Weights of a small transformer language model: width 768.
Each number is 128 + 24 x the weight over its row's rms, rounded and kept within 0 to 255. Layers, rows and columns count from 0. Numbers have three digits each. The size before them is the row's rms in percent of the matrix's.

# layer 11 MLP gate, 2048x768, rms 0.111, rows 286-357, columns 448-511
103:120075155088129134128139100213138110107178117103153132146120129096150143121142116116190089136138136113087116108126082144111115179135145113085159115138165078128146162078099141142132089153154107
100:168150133115147142121133099114120133092130089087090147094110087139175132102104105127107106145153122163137095158126120148132135188102103129136123132114138099170158150114126122165142123170105137
102:111148133137146059117140143160108137097172139123143118087102093129140135112117156146102139102146150107126126131175149154113162125095084118129116130097156087126170146150149078178165097149108131
100:126107163138146140106152132126128115120153120087165118146139164109135092112172110099120134134138108132125122106170091110114142081135133160109116127133140124123233160133137138126128164101144115
094:138110141165132163145149159130108121110137082158108135105134111105173130134122087137117143152125114152107119155134110131123132147143115135092102122146123134152120144114112169139115145145142155
105:163104156137182129135144085118121174118083150088132117133112111129092148100110169110151122141138106119145152127163136074113094111108183104104142132172149172125155173111149132056090108140104067
098:135102137113162149165114143133116093140135145150124137109144102110137090134130112089102111139130141126158114146144109122122131165095148149112170113105156171124137122126167107125118119111129105
098:160130109137144112168114127128147114095103161152143146129109125103116148107129123120143082135137109101133119168132114082124142152158112139139154116111122119101126168098104136108071151123120100
100:119125172136162135120106142140151136117144143087128135139083104116121107174106149118106127129109127119160148114190162109132179100143149175170168088166141152115150111098114120121153134106142124
100:112109126146066112120146153152138103104118101094175134132084140197130128079176103115106116114154113105124162118072189081159098129115133149136122165124144117139089130145123154156157084092115094
100:116103115172121117085131155159137147099092121103164121102141129174092128095131158114112152120136146137108130143143082102131102095094108177122106117112150126067107148125117159161141092116115162
098:160127166128076116144144096177103097116138118108104089108118133177147113187154146117127102127121148105163129131122146125121137143170128143120132141173174098141133107124148161141121119109155136
097:138116149091092137114134076129073152121175126135110151125168137137195129098132104093137109088083110137172146112142127122133141162125120118135097156127173133132158122134126101115142144122112116
100:132110134090115122121105124154114128126136101200097103160095098123114106163148124100130125132185181130118130126136128146103124095147139141130119117134104139105136090123099139121124136101133155
103:148133150146164096144124093074081161112120127160131115083164116155201131080102160137129137159127053104123108124142118164130138122096158095105136164136141101143154131109181156145087118092181148
103:128116089128109111136131075175177089169102130141156118138135113104095123139144132102114104119128145142136093125157163100145135113125127155145174141105173147111104122107103118150092127090127141
100:132146163179146156171149120176081154100103121129130137140137127173145165164111122123137146086119139178172137153113106149160158118133108119156138127130125165086148129122116133085113147119119141
102:167123138161125193151130129134118090146126144139120147098092163133123123106163150155143155138093108158159092101147152138078098106156119084137125062121130110130135112170157101135171077097074139
102:127115112101153169115154161098145138153137108123121146084135155108082109137108114144138178125129146149157151160118098145133137083127116155147132130159098133106148146126143147139070158084105150
095:112147124168137187112162139101108115150107066108098107149133119114152132163113058137126141094103136149102143150121131154150097158114160127106109166178174162169111116123157131106120156169130158
099:129138154181156130105114138108112131107122116142138123146146156119163106125087148134085125175158160164141125131142145142136172092138132103124101135114168137106146113129125130119122089127100125
105:108131153132126159136117147154178097144110093098108151134156142136132169097094125109161150151097182137089110162134097102123141107109093122118119143131131115141118166129131160130156121122154123
099:132099115110148126170154110165118122126138159124095154119099130131130164148171173158163124102167105193165112155154115119103130102142127180102143114114117136168145107147087104127123166102145110
100:086130143131147123099134141118133119099164106132091112136142128130134108143194109134108121130096081109083098164116099109101141143146112123171141119117135146132121137113170110145110119091129125
102:137179140176079106101138157116111098099162143145111131095153131138164087107188115140118136093117154103121140140105130113140126165143128139151114172105128184129126120125142123137129150149129116
095:119106107137142134121106162151117088140125125121093148118138117146116129103132136110121142112139140143150150134149129132192130108130122129126087134136131121166178135120105123110068110118163112
101:167112147106159098175124107150134181108139114109130134115098146104153115152118117097152102140111119147091160160157132139102126148121132154123136141104172158129149131117101179169128119095139145
102:122128120119120139155161098135169119106113131139147175083149124135128110125096136161146135152114134112115178144141116091088129143088125129128108133174163132059140113165136141161097097126135129
099:087102147167125119076123113151141159115129080138175108131139139169119119147183080126097151146150086125101111154131092115129143111142161095110161141115168104134119137133136149126093106121066143
096:102129123127141116127130163119108106123111100062149156147130113112127125142112143117161117110144102098175121105119152083167159151151187151121107135138063154138110107143148129134150072123153192
102:145092140132162146113111153160138105120113137123127105122112081091144140123165155179109085104161147145179147141136154153101149149083150162111144112118165122121156159098104148157118122159123097
100:131120177143100132100088110132143127170180101130171090099136143130106097128143092150120154155120162148141109175144130116125134105117121165122144105137049088119138120099128171139142112147105129
100:190118155108136105117127126141166146107132128155102161148142153100151083146166137074152125070162161131124136133100073123107117173184118124141127119145114165133102159146117094091101115116139133
102:139163118082148154158146132166156142115118143127076135144151169106109128123162145113114113100098077137103130086156163112151127165153152078098125136151104143098115111084112106159102098098140152
102:117156108135141136108123120091133102114127160110144143111098097120119125149102134097147133131150114136106152121151149123111111148148145108140136151135158115126128102101142133145102110144159120
099:145154142142123123175150128153142108147134115136141139116138122152126119105121176141155109106133160080139106150164165116154113160135140190115113109150126156070149181117113136108126159081110127
103:136143144166138147123141135135122175161053098141131115184148141135089149129211150131095138137148085121116122110109128199132129138108102091137095068123157151107103112112155125149097164153112119
096:092134101107149138118135119119131082114110132106132089095131190166172102094106077133147135173103125116146111169159115142154085087116139112160105106098122084131137094135128137167120110126152127
099:117139125177141146140140132092128135141168125143070161109125142124123127118098145110194150148117136140122101105118096143139135127128131156097146132125126147178129114109132133138093119121160121
102:138108133126118134161118156150145141138133147155162119129112114136129115103151176062147155102092137132137159115120107129152129119119111161140120110110125116120085127071114119111169128110118160
102:102122162137103099117137120140135129114133109114126119139109172125144199153169107146139167118129153111158162133138143130111084135127144155120151125143092114121107117099149141156185130142109163
103:130153116125117145156137129152118080143130143158155148099136110132191122131156122117140126090146153117153173082092138102109153143125103167112097147143149147158127115120132119156130129140142084
103:140135154110115111130137122165118101112060120088121170170134132128101180156121171154088123114130130138128142132155113133156143099163145122127127102082139135139136136102131088118158193163107163
104:150089083135125104149142100128128085088126112145097130091090097192116125138126084129120135110112110105164135129138117076127114142139134092208145107112146099158141149133158079151133100109159091
063:128139108141109150157074156144113100111147139122139136152127145126133135114162155110106110148139120128136119118103109141126095141152150113115099116143127132117119117121109134151145098107103118
108:114084163177092113171150148113076130130153116108087127123092124099118114118116114123151171113133092133112129115121122142143167143168127128121176147116088130119132129095152129131148098081125131
099:118104112132151129170105150152142123118140116099149105134085138148077136059129110127168134146135123126131098082159122152118119102154144150116098120127112131148100095110102116084091133113141147
101:127113133139124134091127100098148151126158119114144104109123131157107093120158085142142141161119082106139104103175105149113112142159124119132126117168111079106108149104139156120112189099136117
100:097165162116094104146175130102081160119114118137102116091172162142149168102175125097117123168076155128148133154117153145127101118109138122122120148163122107113131134074156146086139107114151163
102:151160136130146131112116143139154120169186131141079118097125105149106122092120111135125140132119100126175130123101167100124146128127106108154106146155127131143112132152127185109150133131151156
103:145124127094121151094132125119140095152126136129120079151114106140112078135162150129136139136138140090110131086152146141141176095123109122113114087120129100126146085152123115114135092136123102
100:084122180124138092129077101090134136144103130124094124119105089186114094109118137145134146141111198135167142123094167114108104156147148133124145125134139150151117131122153112142158101120089175
101:120159131095093146142139101147106121133132133115149117151133135099123129140106116182141149168120107150144095115157139149114116089176179131111121139095164130143154115127149125132135115132118144
098:134108129077123127119115132169119173142100153147147071117098063141146071141113119098135127120132159128103135106121141148127152145136127176142166131101104115161113156128103113097090104145109121
100:145104080123159159110089079098143111123150144081128118128141143093126139119147120119143119148140112096169118151119128114140136105123150102168121088116118119122117136139121170130098178153095115
102:167127096141150129143103125117121121082120095149104109097122132106134170101097133151125124172130095143115117162116112131100105096116118100133122103125120116157092175141130113094108146160096109
101:116130144115122112160178085119096149096088082113126128121105103158156137119121107136106125106118116127143087147073107133118087098123151151129153133160144133178161111126170173138112156118090105
099:135173136141148162115155108151137168092128140122111158127155178138151137119108116085117137137155139114169109088134135139177159118140135114160082131156147115178107117083121105143181094114135161
102:129111148154136089100094123144104132116149132105137131099125150119091131108189130100131110130129136142118095142109187152122136121167141147085113095099118102162104103147163104111149146108132121
097:153138148144109155056133113145164122134141151122119130126152162158103137122110132161110097171127110124133139120115149157131141104131112148122158126120123101156093165140147108159124103111152140
102:113152139146103116069125149104144139174125140132117120120107119096088147127110132119132135140124118152137123100107161149118126159151135151136109108111119173125141107132125151094120157142132128
102:119157112149143089108118155110152183141131155145117046180157131087156139122139158140148118141076126152116095087122155158155145134137145107177083109123114126150125111151139167132139137105165126
100:148121109138107125131152159109102171131147120167136134136159075117116143150154127117121146123182118160087117117113118108124125117115107121096098134104119124106109118127175097100096090100185132
099:107164153175163102165147133126185098142174137129134107076128110091129123120136137143120108146156128109135138161123146136109139167107142086140108111126131176104093128165133088164123122123100182
096:138095174129139111143129115073122096131094124126100149152124112128167096168084130156148114154144155146121073098095142112129150098172105154156156093131123162124071155123144050117155159130131123
102:111116111110130136088143134177121155117105102138128105124181089151138143128133157116125136131110137135112145119107125123120145131150137085132098161103097111128160150158134168089164140136171112
102:138174134133171085119125121135136133097136135091133154123138122096141146117118115096135121149157131107101065168123108130142133138115159087120119110111110111088132066127154121126166135071110170
099:145066122173107117083125112147164112115126167131160126143099107120110118163164134109140137107173130130138063099121126123143146133132149137164076164096153084114160119124105081119151101118131143
097:094126131162145132090162141108117130117127119116120135106103150121147109090147122156121091185103099086119119126161146113121102121069123164120160138134109125119159111169085128122141134155135133
104:114064075104141116104119140122109089092104154132123145140146107118125107109138145108173117108133128149108135172140161146096114188127092145134137139153083132185112154153178150129112115104155126
103:139110142134172122133146165138161114127118132131161126065161128131145123122114150128149097133157158092156136137134146164119111136146131109153142087136155096096127153139149148118096138131117124
098:159095118140093136138153104171150118138163099156145202106098154122138112120146138134136142106120119154094132131142093139157103098185130127110121138139112101113142119122145149121147103127143142
# layer 11 MLP up, 2048x768, rms 0.115, rows 286-356, columns 448-511
099:105114140081136124141157131085113109127095166156136140136141181116142101144140095135101164103133151103184136185133116128167098112079078155145093131147139163137146098149093146120107165102150105
103:152124091130088114115154093149117152129129158180153126141151135115146136131116150143087100140139121124136159134069143138099124156144126112104128150115116114118112117163126127108136119171179125
100:134141121136160097101103144129121146105111116124142116193056114113137090122129183135150143107159101161106144151129130104070145121145077128100132091143153136123166123164131100148127120140140137
099:103126134145112130162133101103095096109153090125145099109187109126106094101128141112135121186148120111122135141156112146132130136100099108153121139091130093119106117139156147136093146094175163
093:158068127129101138093156155127111118117173127130115127150173111124155109106129075120103144141143121123096102135111129160095139184125125118085097162175130111159148105154118175136131138139121086
100:151127159082123124130115118180123153098149123105134111121116099125100157110107145149170134073148175063167138146164121091132153137140114140186134131132138099133096102147133134129123110119112105
102:099138096169107122140183104130121149111104110096134128097100139157111132096164161151115146122135133139099176168117093111131113101164135109164112108130151116122117148092116170093124132142137142
102:143153124154103147129108139110116156144134144138139147161140122090142183138132166150135147156116199128153162164140155096118143182170107116066086100140111153121066119115133113112105117092141146
098:086138132128132133141152151070131128103157129106110106159159147096107119163100111193151184127118120099120128148146145117125139105170103110101168121112125134137112140095097115139159138116169122
097:084155115135085136103132103111097125101144157103120140125111169121103122161151088068129100122136121147114120136171136132117099161133124112119079104106150143127126113143134163102144157049121107
099:114140095143130126111151128177150133156135111133111106113086115129089134131085135130171138141120097113143114113121172160132114150117151111168115133110138141154113116134126109108160106104102090
100:116151132135121118143128137117143138118134098145135117081139139192119155111138131141135116112120121094149163075163122151081118093177148141135138115139126151156111125055215138107122155144126129
097:170139115114123133146135096113108148088123073118126164130124128120135132113140120129156091180133118097109158098126165176112122142133114131155080134147147123144160207103117112125205175110115122
103:115102111126084100133134100134114137138128197156100115142115122143139166096091107078157168098124145153119131160131157121129142142168086126112133101144165112157088126112147185119134164098114161
101:120142163149134131110113111117135164123163095129112113149107147128103155156130111147130149104160171150110110122123167134120130126129080123104135116102141132147113120135083128123132114141066130
100:135143135135155137159074124099117148105128113121124138119106131136128170151108104133072123149130083137174099178081107169142125098113129155163132145138136075093159117127116103095163138094101100
103:094112152088128123123123166115150090094136156139179127129142153124103122092084124114119105109175141183163131147125132136138166097159086111161149132119099150134140114104127103150126118096108129
100:126153099141096140112132138142139156155128164135094137136130128121134118116165118056148152113150167084144097157165094147088128079103118118106137131150132147158132161082161075142112145115140151
104:131140133151071178107108135137159144125147104162105112170121142154199144127121116191125141119108124123112118102083145106182072133120151136142077143120142076120095113147135142113128066140118168
096:141185132162117175163093178141152139118120077139144132111147127159143158082064139115127171158129128120113152091150159115154146180119164100170160144134064178081135171159146095119114121133098094
099:137160129104149169177171136132115099128129151171134129135139146117117114130142128126150120093122136154132114093143091111151117100142152109130156131101155145144094148135098127130149134124108129
103:131139130149065098121142108130170120106177126144157116116060155116105065100142106141125135103087179146120123141138165145146145149135126161129106144141128119183153143077086152115143156145132144
100:148113158096108146172120145150136114128136118155137170157125190088141129167104123128091134154115128116106113132124142129091121145154099126136095127128143143169105126102156103117107088093126101
099:132098117119128151127115117144139143174122138128163119110082164118135130115112146139162139112142153126137125134087131111068108115113130147116144121122124094087107110120105177136106145122120101
098:094136129121158137138173098149117119131129110124131108182107152134126180124144161136130133150136140119150124155087188092101124134107058078155147134126117097120132151137115132120133119111101126
097:127125111113133142107168129117161124083109106096134144109129090149110105130130108102154152126145088160152138133112182123142144107139164155153094123156144169094084173085094126091134122113168135
104:109104158142105134168150147126085119113172149133145115147128130126152151109067113166120107084132112156113107088113150109145161139120122103129170075160115129124142105115124153133125143130143138
100:093145149121139187134102137119135149171074166132113161122157121152121117144116130129133129114136126102136116098093123162102110125153123118154111076116130116145127101107153109134114147142105124
100:131126178114107134143144118131113151083100156126133123125178103110113147142166145135121143129148090149109107133138105100129144129128110178114171089160110121132092180109105142103096137111167114
093:147126144117153127121131135163130113112119151166126123125113108128141120154136134154134103126094113117097180154139076161122152102122111118146145134146116115106145143136103119094087140143118152
100:109191094148118140088115121124141164113109098160115157134152149121156120119125126131086129113091120111109086118098154156133114140139111114111104159110192164118131115141134123129113177120113099
100:152111142126095115138140099102103115091091123137109155155095130087104110146115116108115124105161134138147170103155120125137108134092118158109131156148121126136086101139171145088140133120161132
103:154117151188153120104122128152124153056091117129095094135100131142150119105118109159160116108161199150148125141174177157142128145117140089158152133136103126108146119110097139117131144109123107
099:108100121108174129163157121101122130119156119142106125130111140117121136146155101136110097102104136111121130146146127083116158124118078096171114126172122151130133127133111125140137152108139093
100:135120119098115134117140124157163133127132136166156115130117091130131074150140146113153108141117141119109139127153145135113128162141166112127145030104127110107162128102156088127141141127131126
099:140166104138112108179119131107159080123158086141109152082098103133094144149180178108099150079128181111148098132141109135169119085156083130107138157161143139079117111125098138118162128128107118
102:160123146096124090143121076182112093102113146100135137129139135109128111137116126135148156082084102118146123162086125105110215098152127136086183142130131123101130082144068129149090132123094125
098:105088093136104108109103087159120156107140124156139122138141174124145134169145106100103117173181119129075142151067132107167110123138099082150148128151111108135145164104105096115141166113135160
099:127110100104154094172129165111130107125132139132168107122101154095162105093141160075149162154105143127096159147149121155092124131126122123117145096132145132153120135134121150075131136109123129
102:142107151099079078134150109171115171109134056126159118129132101130124107158164083119114134123121148116155121157113138066101171102104141157146121155138109127109115137155110117141099112162097118
099:120131159096146112174114167131153104139116138126106142123172116165122115090109103145161080115124139097118117094129118166111118132107113168137117103081133101110095105164131130117128117121160122
100:115117128124132093137140112141127139127128133151111091132115127149139111147146115119143125097133116135097163110130145125151148138149097118120119117156127120123183123111138145143117143147124113
102:132113156123123148125142086131128137181095089125119191104123103134125174133083135170102123101138140115135117140147100113137126113167143131152125137108122124106121161148150130131099150137132159
101:159093138094128158139128115074132102162121148169089097104117091090118102118134082140135111148176131184146122126114132120064156153065122118091128145135116153131128134159121091132172090124123128
063:166130140143126114093162114133147145143123130096100106125135125122112132148121127136132184124113160150121136121151165111164176107110128120115138144142097121152157124137125138112132128144150134
103:128141101128135127126149111116127111161127103148131133156123110162140159138140101094136102151128120120169123141125125112123096123106136125129130086133131136146127126158142175130138170173124104
101:167135155108103141109158153135133124126138147117112135047122128120115096116164157140123137146145121128101111146089154094158110107126088109184110134125131090087169158128088102155127118147137076
101:088164137140133113068144135128082096134098120097125172127137131108099132100124145160107162110111168110115133117133084132177190154095105146116096170119126115146137118093139134134125141092137133
102:133147156110117150157091110055122070135122138158128109123153116131115163096113145148144104115174118122169098126155139152117146144116136127126132132124143107108138098119140137123083136162124084
101:113123104120167120123180115096126079190137128133176172165171140153159140121138118090135191121156129112100105136122167118129133134148147128112176103112117137130124135156113117116167117124132134
100:165105133131124146139103153092117138103129151127133146127133151111109121110154089133082060112104104135075120087104122150131106172164118156109127137112190145117126107109132125171099101095110124
099:090152157113150152124152175113155150119145156156139134158145098109095129153105100092152119103145067146128084123168180128150164131124147134125136127107128140126133185171124144112121127164156141
095:128140155114175084156071137153146105145109154149147148128167143169124138115111166126123135109128076129164118111085139176172151155138130095153149174168089144112122100124106110091138131156113105
098:117159103155135108095132110143108125168158101136121084114160132173153137140176134179159151082131142134146154127121128139115106114147123125120111140124141118085123126141145103149178122152150103
100:120111142191135126116133106155092137136131121166142129126141120133149126140090115155085084106138104117117130164143142106127166072128115129140171080129096121108141154161109128109108124109135154
103:141162112111179116095125123124136101133123094129132129159139115087123128089126118140117148139143077128166121140115108081082131139125132097115141124140120077108102115140127134132136117143122092
097:113143107135164102111101118126139153141132139135163107170088117109100097119119087182170117127078103118127132120132175173141141138128129114147102163131139090101132103136122098174122115099139122
101:144142161102162121118127157171158151167160158135141148148126137140126153110123145126110164148138101149133120136169173124135114129131083135144097095124115078150159122136105119167135092115152128
098:100110138140130097133114122165141106106141154117143103145135122120129135151136148139125118077098145142101131138117189129120112129123147108117130131114104098088143126146105152149114099122074047
098:119139096104115106141137109125103123148099145136157143119161123084148100137135107124108127134148134107120113190143103095124110136142161120103120130178112148144109148125170129122124144127165134
102:148134171137105103127158142117090160129119135058164148154114155123104212121103111130141112112130111121142171097122128093142169099130150131168072106144179154130153132117122100126111098131116117
098:162148151121128132097110142147142126167085097134115069126127118176167112100108133121085116172099134136119144147136134091153159125153080131113133133154095125137140145108123130151126106126170104
101:144176134146157084122142139122183087152134154122116125129080156109080105108147150135071147098108136133133094111138145177103149082116122148147113177134151139102135112113122107163138154106142130
101:123130139080135141135116117091155149137130163135138157190130121197110157136122129167125126143122120149125110165154130060159104114143063135151124180125161117176112119113164101127085152171124158
094:159145053155140152120110114108152146132129132166174136122136147152105152134127097145116098151099143128156136147147135118122149145115124113128092102120114114149152074125095142133134143174140125
101:111156143109108133120120143095093132116154129122118109121128115123177121130134149113130125151096130115104146144099103107070135115169126108132117109084125121143091146147146091142176098118098129
102:098185129158155148132142159088132098125148138106127151139160134113168132145134102154131144158127154152136076116153111115154077143110159148099130120158091113121132100116130119103128129079143160
098:123162109151132116079132144149143137102130138175106105128112117142137115114182096103108117116134144128100066092117154134132126134137118143096105142126082115117136161141131078137122131120107128
097:128107123099145155161108126129154121164130118097141126133110158142134149114119149126142142108143095087158116134125074144110149140131114087118115138134114121168091113134127107157075139128139109
102:115128147162136124091129152140122116142118124097149111096126174124120127155143129132177126148105095139129122128148135180102137147132147094122142146117144101073118087121128085147104116107162171
102:159127150130131147078186138099123091119099114118121126194102074087118118098121094112157152107096139147116115127105126146169109123089140133106114130142091127100128137119156162115114124140132088
# layer 11 MLP down (transposed), 2048x768, rms 0.0678, rows 286-356, columns 448-511
102:119121111171100182136170134142143147148094106163110137148123156142133144128096108122114109135117133130120164126109142068111160090104106146109121130106128127122106118122129159122095174094171132
105:146106163129092154123128132113111118147172095115104083114113109105112168126118092166088175192136145131075111115113127153081146126155113144113148138102126153122128119153107141160099108118110155
101:094117136133123090149141087134132139151097151135087137175128123103143124116104148080132120159116167122136150115178122123110148149154109115123115117190160106089135095150119142163189186136089108
100:147110126135118064126135128183132121123112104123158137099160202111161130113108135148102145115145106076158118115119086150089153128141136126119116118106105131137139130195100151106086099120107094
095:127150114132147131174126143102150147166140138133112112092143146100120115164114181097148135092163115118119107119102138147128127127154100124133091120120139092109130113148115134146150137117133090
100:149119110158165140146125137125142160100152129117139135103130169160099152145143137137136132097063115145087138113132162116134133151161137081124121097158141119162119159107145131145082143169131131
099:105143122122160125110133115096122158130061147116108138166075106105137164162160125118139149101171173132150103133120153110106131085148149109111097114112106157107155118125129124173159166091117082
101:171143121137106166123071122125148129145193173145118117130132158141170140106136119155081121139144136103119122083124167144088122142141122142153112124125121126095123134111116141130147097120144162
095:159118143156129126124146117105095129127176159165094092111164123181112128137163109148116094128079116169126162103106100136110096117171085136115112122111162106133127105105088128100118131157139142
094:113086099121106121134152133131153163120129101121135091149137142166129123117182145089148136150089145110134119064143136144091111155129109116121133103129162150178091137154177155123162141142170133
104:138128151106129111124077180135134136075142170102126067083114164124131131160117121130147146120143144109117134099126104160137128143150121123124154080110137061155154164127119173144094112121154164
101:107107145089113154131145133118123124185128109158133164107140145182163139147115127105122116091138119137141116158129123097099129091155141109141115106119104122155095145122125163144118128123109135
097:139137136130169156106153077106148149119154145127135115133081117158095136137109138082106136119114128127140104096113184132121109084118132138096127133130104107120168146119164145187107133128116127
099:106109123163121124151157146196105138116101131140097158073161125115120101128132162162096137119127143157119111082150147135192172136127122138122112138091125136134129123117111110155098163112134162
100:134124162099121161099153124178108095139116194119141112115113159108119138180111154134108105138156176126149114131094177082159188112158159132152125126151130139118118097118165114101147177161126181
098:181154116135157126052161124134089159095157150110153078122106134139083136118136145141123142136118081085103129140112127151137122095113133151108081148118121138132095147147136150129103125121136125
098:142138148125140131128112129108081091142168131105157169134116125108142105128089106141158163135145141164158070131171130121094171087072097126137117122136105132123133129114152110138117119115115122
099:127084128134094119131156103108123147140159123097137136131129158133127129111135136119138053104106140098135160148126149096108127137171141100121150113107102156121096086171091071086129108114093163
104:067171114152144135131138135096123177129138117105127106138131114109112086114127127143118119130117125162117139127096161101153142097155136132085141108136128101141127121112130118141149108123112117
096:124142107122140133133113141103107123130137132113126176112095114199133123089114126133107162092121115122135130134167121130160118153162144124145116161097114118143158119107122138119145131087070152
101:098117139145117147146114097136097116137096154133112124173112122114105099164159123161123119108087138129126132172164118148130074110096130127171103115141116149114141099078131168173115125127089141
106:113196080113114107136168157127110111119105124149145114135125138161090146140143113139128059176143124111106087134173136120139172096131145124097144157118119147109119147151121132138118147129083083
100:115123139152121127154133140161101145088118141134123118145104108146116171148138134121141098168142133181087094097150141165145114120083146143143160104099168127127172121156085088115128167135156157
097:153121158084178174106131104090109141134109135133149107103117145131136147141101129160142133127123168098131172157102184108109125134125151128121135122104155131132169150115111114173154101140133146
097:118135111100118135127099115163170133180147151096100121120108150162103152115147148097101152182118140098151102125145129140128116183083104099097150136157138094130132114098128140136174150068107099
099:164081149165093124092128113152098120144132124130168118120079156150104118143146130180116120147143077149146143117102110112125087148154124154116116060156152149124155097154095130153136102133139154
103:138119152099109149125129147123123105138098166078103134152158165120135134127111153149065128121101101122131087138141106143116136140126154134139115117158130103110116153095132171139126089147130146
102:089096135168106122099130103153164139116131137113100139083122190133151113123132136138148143129155114182152080122136083164152115145167119157155152102155146134148182187078128125129143112175091132
097:104170120118153174179152142102119156135153108151171107148122133103152115106144130144144141138106145124092093112148118098116121143147150101130124158119153108099143160113129160156136152102119093
092:124123109121148101136131086124128140115128164133105122132180104151136125138169133183121126108118098136137146075122127106131114153122200153136139102125120140088119169133110124113088121120134085
101:152097112147128174134108106152141117154128167139149115133144139102130145075174113132138118102108090147115131095115098125135101097158112146103169149118147129130136145156127109171136129136103098
101:093119118074093210128136101141105126135118109178145114159103121150154069136127116125141115123131086137068157102125107113143110137111148154085129145074177109121134089114153145138136168108108147
103:171150145114096122126140117093133137156136098145118127145123093145113126122071079098149132171120206126169130120129153074125097155190150118133133093109101147107125136129107121151103163129079140
100:106143098170114164105129124151116129101145159104095095116118106142123128118148149108119136148128104156121184149110113124125149143135132145139165102105159146161108106080155087110148159117123116
103:146092096106127185142129149168099084126111106126119138111116110120116139127091117128135181126132121159112129097099088140148110099081104122168166141150127145124115143110168143125114103101129111
100:102098175134110081116105150139149119099158099127133165129090117100138133154084126147147162153119126105184117121148132129115093143171129142089136107118122138115122156160125141136135124134127136
101:149139160106138123141138144125110120140094106134097142103108078103106125178123161156143111110176120126098122123122177151101117088132158123123112086070098111094090178114135117123169125079148127
098:119112132168124108138123130107149169155129140179054163132165191148105106185134099124117153145142114122122164105147111173166105186119105146151125133111127143141101103122142112127145134105103138
099:162086154129105128162113092114099116130132140136164107129107125114121121119126133140097122160116189132110161149169151154145147139108134114153132115151125087154133111143141162186109110174102087
101:152131133111133145107141135090132109130112174057103153129139085175133146148122133107123149144113144105098143090118140156135144131143130125165125088107122113150163118151107108133153080102114117
100:122107125134112173119145127124137120131134132166128159113112113103125120109104177093134133154114136112117107126114163143124162096117112134119107185075127149176149175126096169114120113103141115
102:118175149141102110120133150152107151110174131090137066165126150143081153183149128120149131151163144129119125124104121144103157129138135148151161126174125133128099129139125103125118108112108163
104:138149173140144125081145122150098154142144145141119116160140138134146116132137154145116121123113136126131129089167110125113108126119151115129156124130126163114122100145161144148095125144131147
097:113131132089155099175136151111145098138168151120132109093132146128121084120111109091123115149134181131158119128081137102146124092112152110114151154156158120104088115114128092148108117081057134
101:136110114143129138121135131114126127123127116137138120123138124127149121136116123137141129149135106110166124129106120121121116144123142122146117112142136125133096137135142115140124144148113129
102:082137130116140157080115118143147133150136103152165117145118116128140144133126122156054126110149132146175150141141145155134116147153145139136101083109106149069116165143123119130117140136165132
099:129158136126131143114137162118108103118121116097102120150131137141127151148091144100076128144131173139152143117157118119118119109135114162117119150134162107134105118116117130107103157165067115
100:161157126122116129124093146150161180152168117126122128128118081113153157133112156174153105124099139140125087165141070143158109126119119119125135154125116156122100090115128137186175107125185123
101:154097106134138130161046134104131181132134126157115167105134128117105141123161122117114141090149143098103103105147123137082167110135105124071128122128127137155097129128139111163109166122126124
099:150123125165192112070152088133098132087122163105135160152100180115142158124116152134170134165118167103156110100129111123115105123118146107120151140123140118118118143166126134144134129105090148
101:112120134133135143158116104081110134118142180096147118107117142120117147173116101139126132117149141138115165125101153113068144123150155157114143146135167081095121131109144143093157134148149145
099:111136148104103104111152130107099130151139093127134161136124153129104085115135147134148130131115131161152095106127144122169185134120126135139142134125133155155127126087164148120145132126134125
092:127157094128140136130102133126108126130114129144135170112160155082100097081122087104119093148145099137126124075146118131135076124122126114154141114093112137110120106131114129130148126119154120
099:115106085145088143154130157123143158141119163105152144134162165149143115142097207084132117090112086085132152151103074112086135176105106143125087115109134112144145105158106094140140137163081145
099:076126123119121141129158155152127107147141126117152128099130132143095114112165133121109121166169116146176089139072149102124145116113147132151112153157096117130143149102120109161140103162121179
099:109128157108083100119111101123122142125139106097115114140073125142150136131103099136130125101073101140107105131112114135112139163147104127104159098102125163067115143172151131120134148115132147
102:098129113156149109102115162144159138131167147102121143113125127135105086127148165091130128132130106133119143170168142181140112161116155126155112165137120139164123149117134154135144128090128084
102:140115108109104129097143146118109143110122117163077131090141101110142137122125116135147138102174135133137116089138133126123140135110123180086075137129108156132127131104155143095101129113131143
095:133124139153142143138128123170086168151137145140147124179176136163138139125101162147135159178113125127137105129105113164164152090108101093102131112184074089161142103137098147137135167123139151
097:138113098179139113148129123169142091110142107105133157156133140136050120108127109085108154129123100118094127150130137151133147163124107125088152136190161118094101149164099145143094146112160165
100:099108135110142130121116146103166100159141144148134146139134088140141114139109105181119162109121146136136131097119129112086115116161163129094101183136148185166155154085105090093122162140110110
099:160107136099128157110133119128122101144098138113138105088146150105135154126126116132152147115084135081158108125140151111137142117170113095096121134112144154114132148123124126099155131140104106
101:101116141130125129109136119119136090162134108124128108124148123096121110136209127153134103098126134119118102119137146107139114105067105129112171132181126157146135149116150129155130122112110158
102:137175168107137114144170130160137191139126098120140099140135158147138102141148139114140109107140110124170149123125157122143102139134127097137135108139115151128135109159122126090148145111100152
092:134138092138086150149141125153108139152107129140150112146128134170099152132162084143125147136099111118138075118073130111153132122117146146113131143122122144134133121123192083186146113138176117
101:086146162107162156136125151149155153112135120174137135130126073145086165157085104117133130122165119111073056132114115155127116123127124125153174139124118172133120174100153111159099136113066110
099:145119065149150102120113154122136161112117111131099157155091123136118147141121155115136085145140125086093106137121104106142094107088151135097090101154141160084161087145135101098129095133107152
100:116142181110157154122158113105070121175118098139132164112104135113138093108127127105170081153151149118129141093096100143137121099137086132171126149151166155166150110099098125077107134144094135
102:184135141112143166123113129157117120146187131155172171126166095108110149157152119114148120130113102096155133129166182128148165131098140116088136092135145161131080083147121079147103109171182116
103:103142166096094099089122131120177113134165120149157120125107125137127129172139129136143140140125099136118115146131102133119158156193151089143133112168108118110108141138121135106148179170123162
102:132097160104160129125168134138135177127152142108099126144127195159143145115090161120118167147134127145090188119172148150132147113171104133110118114116164121124099135132126139094107143130148146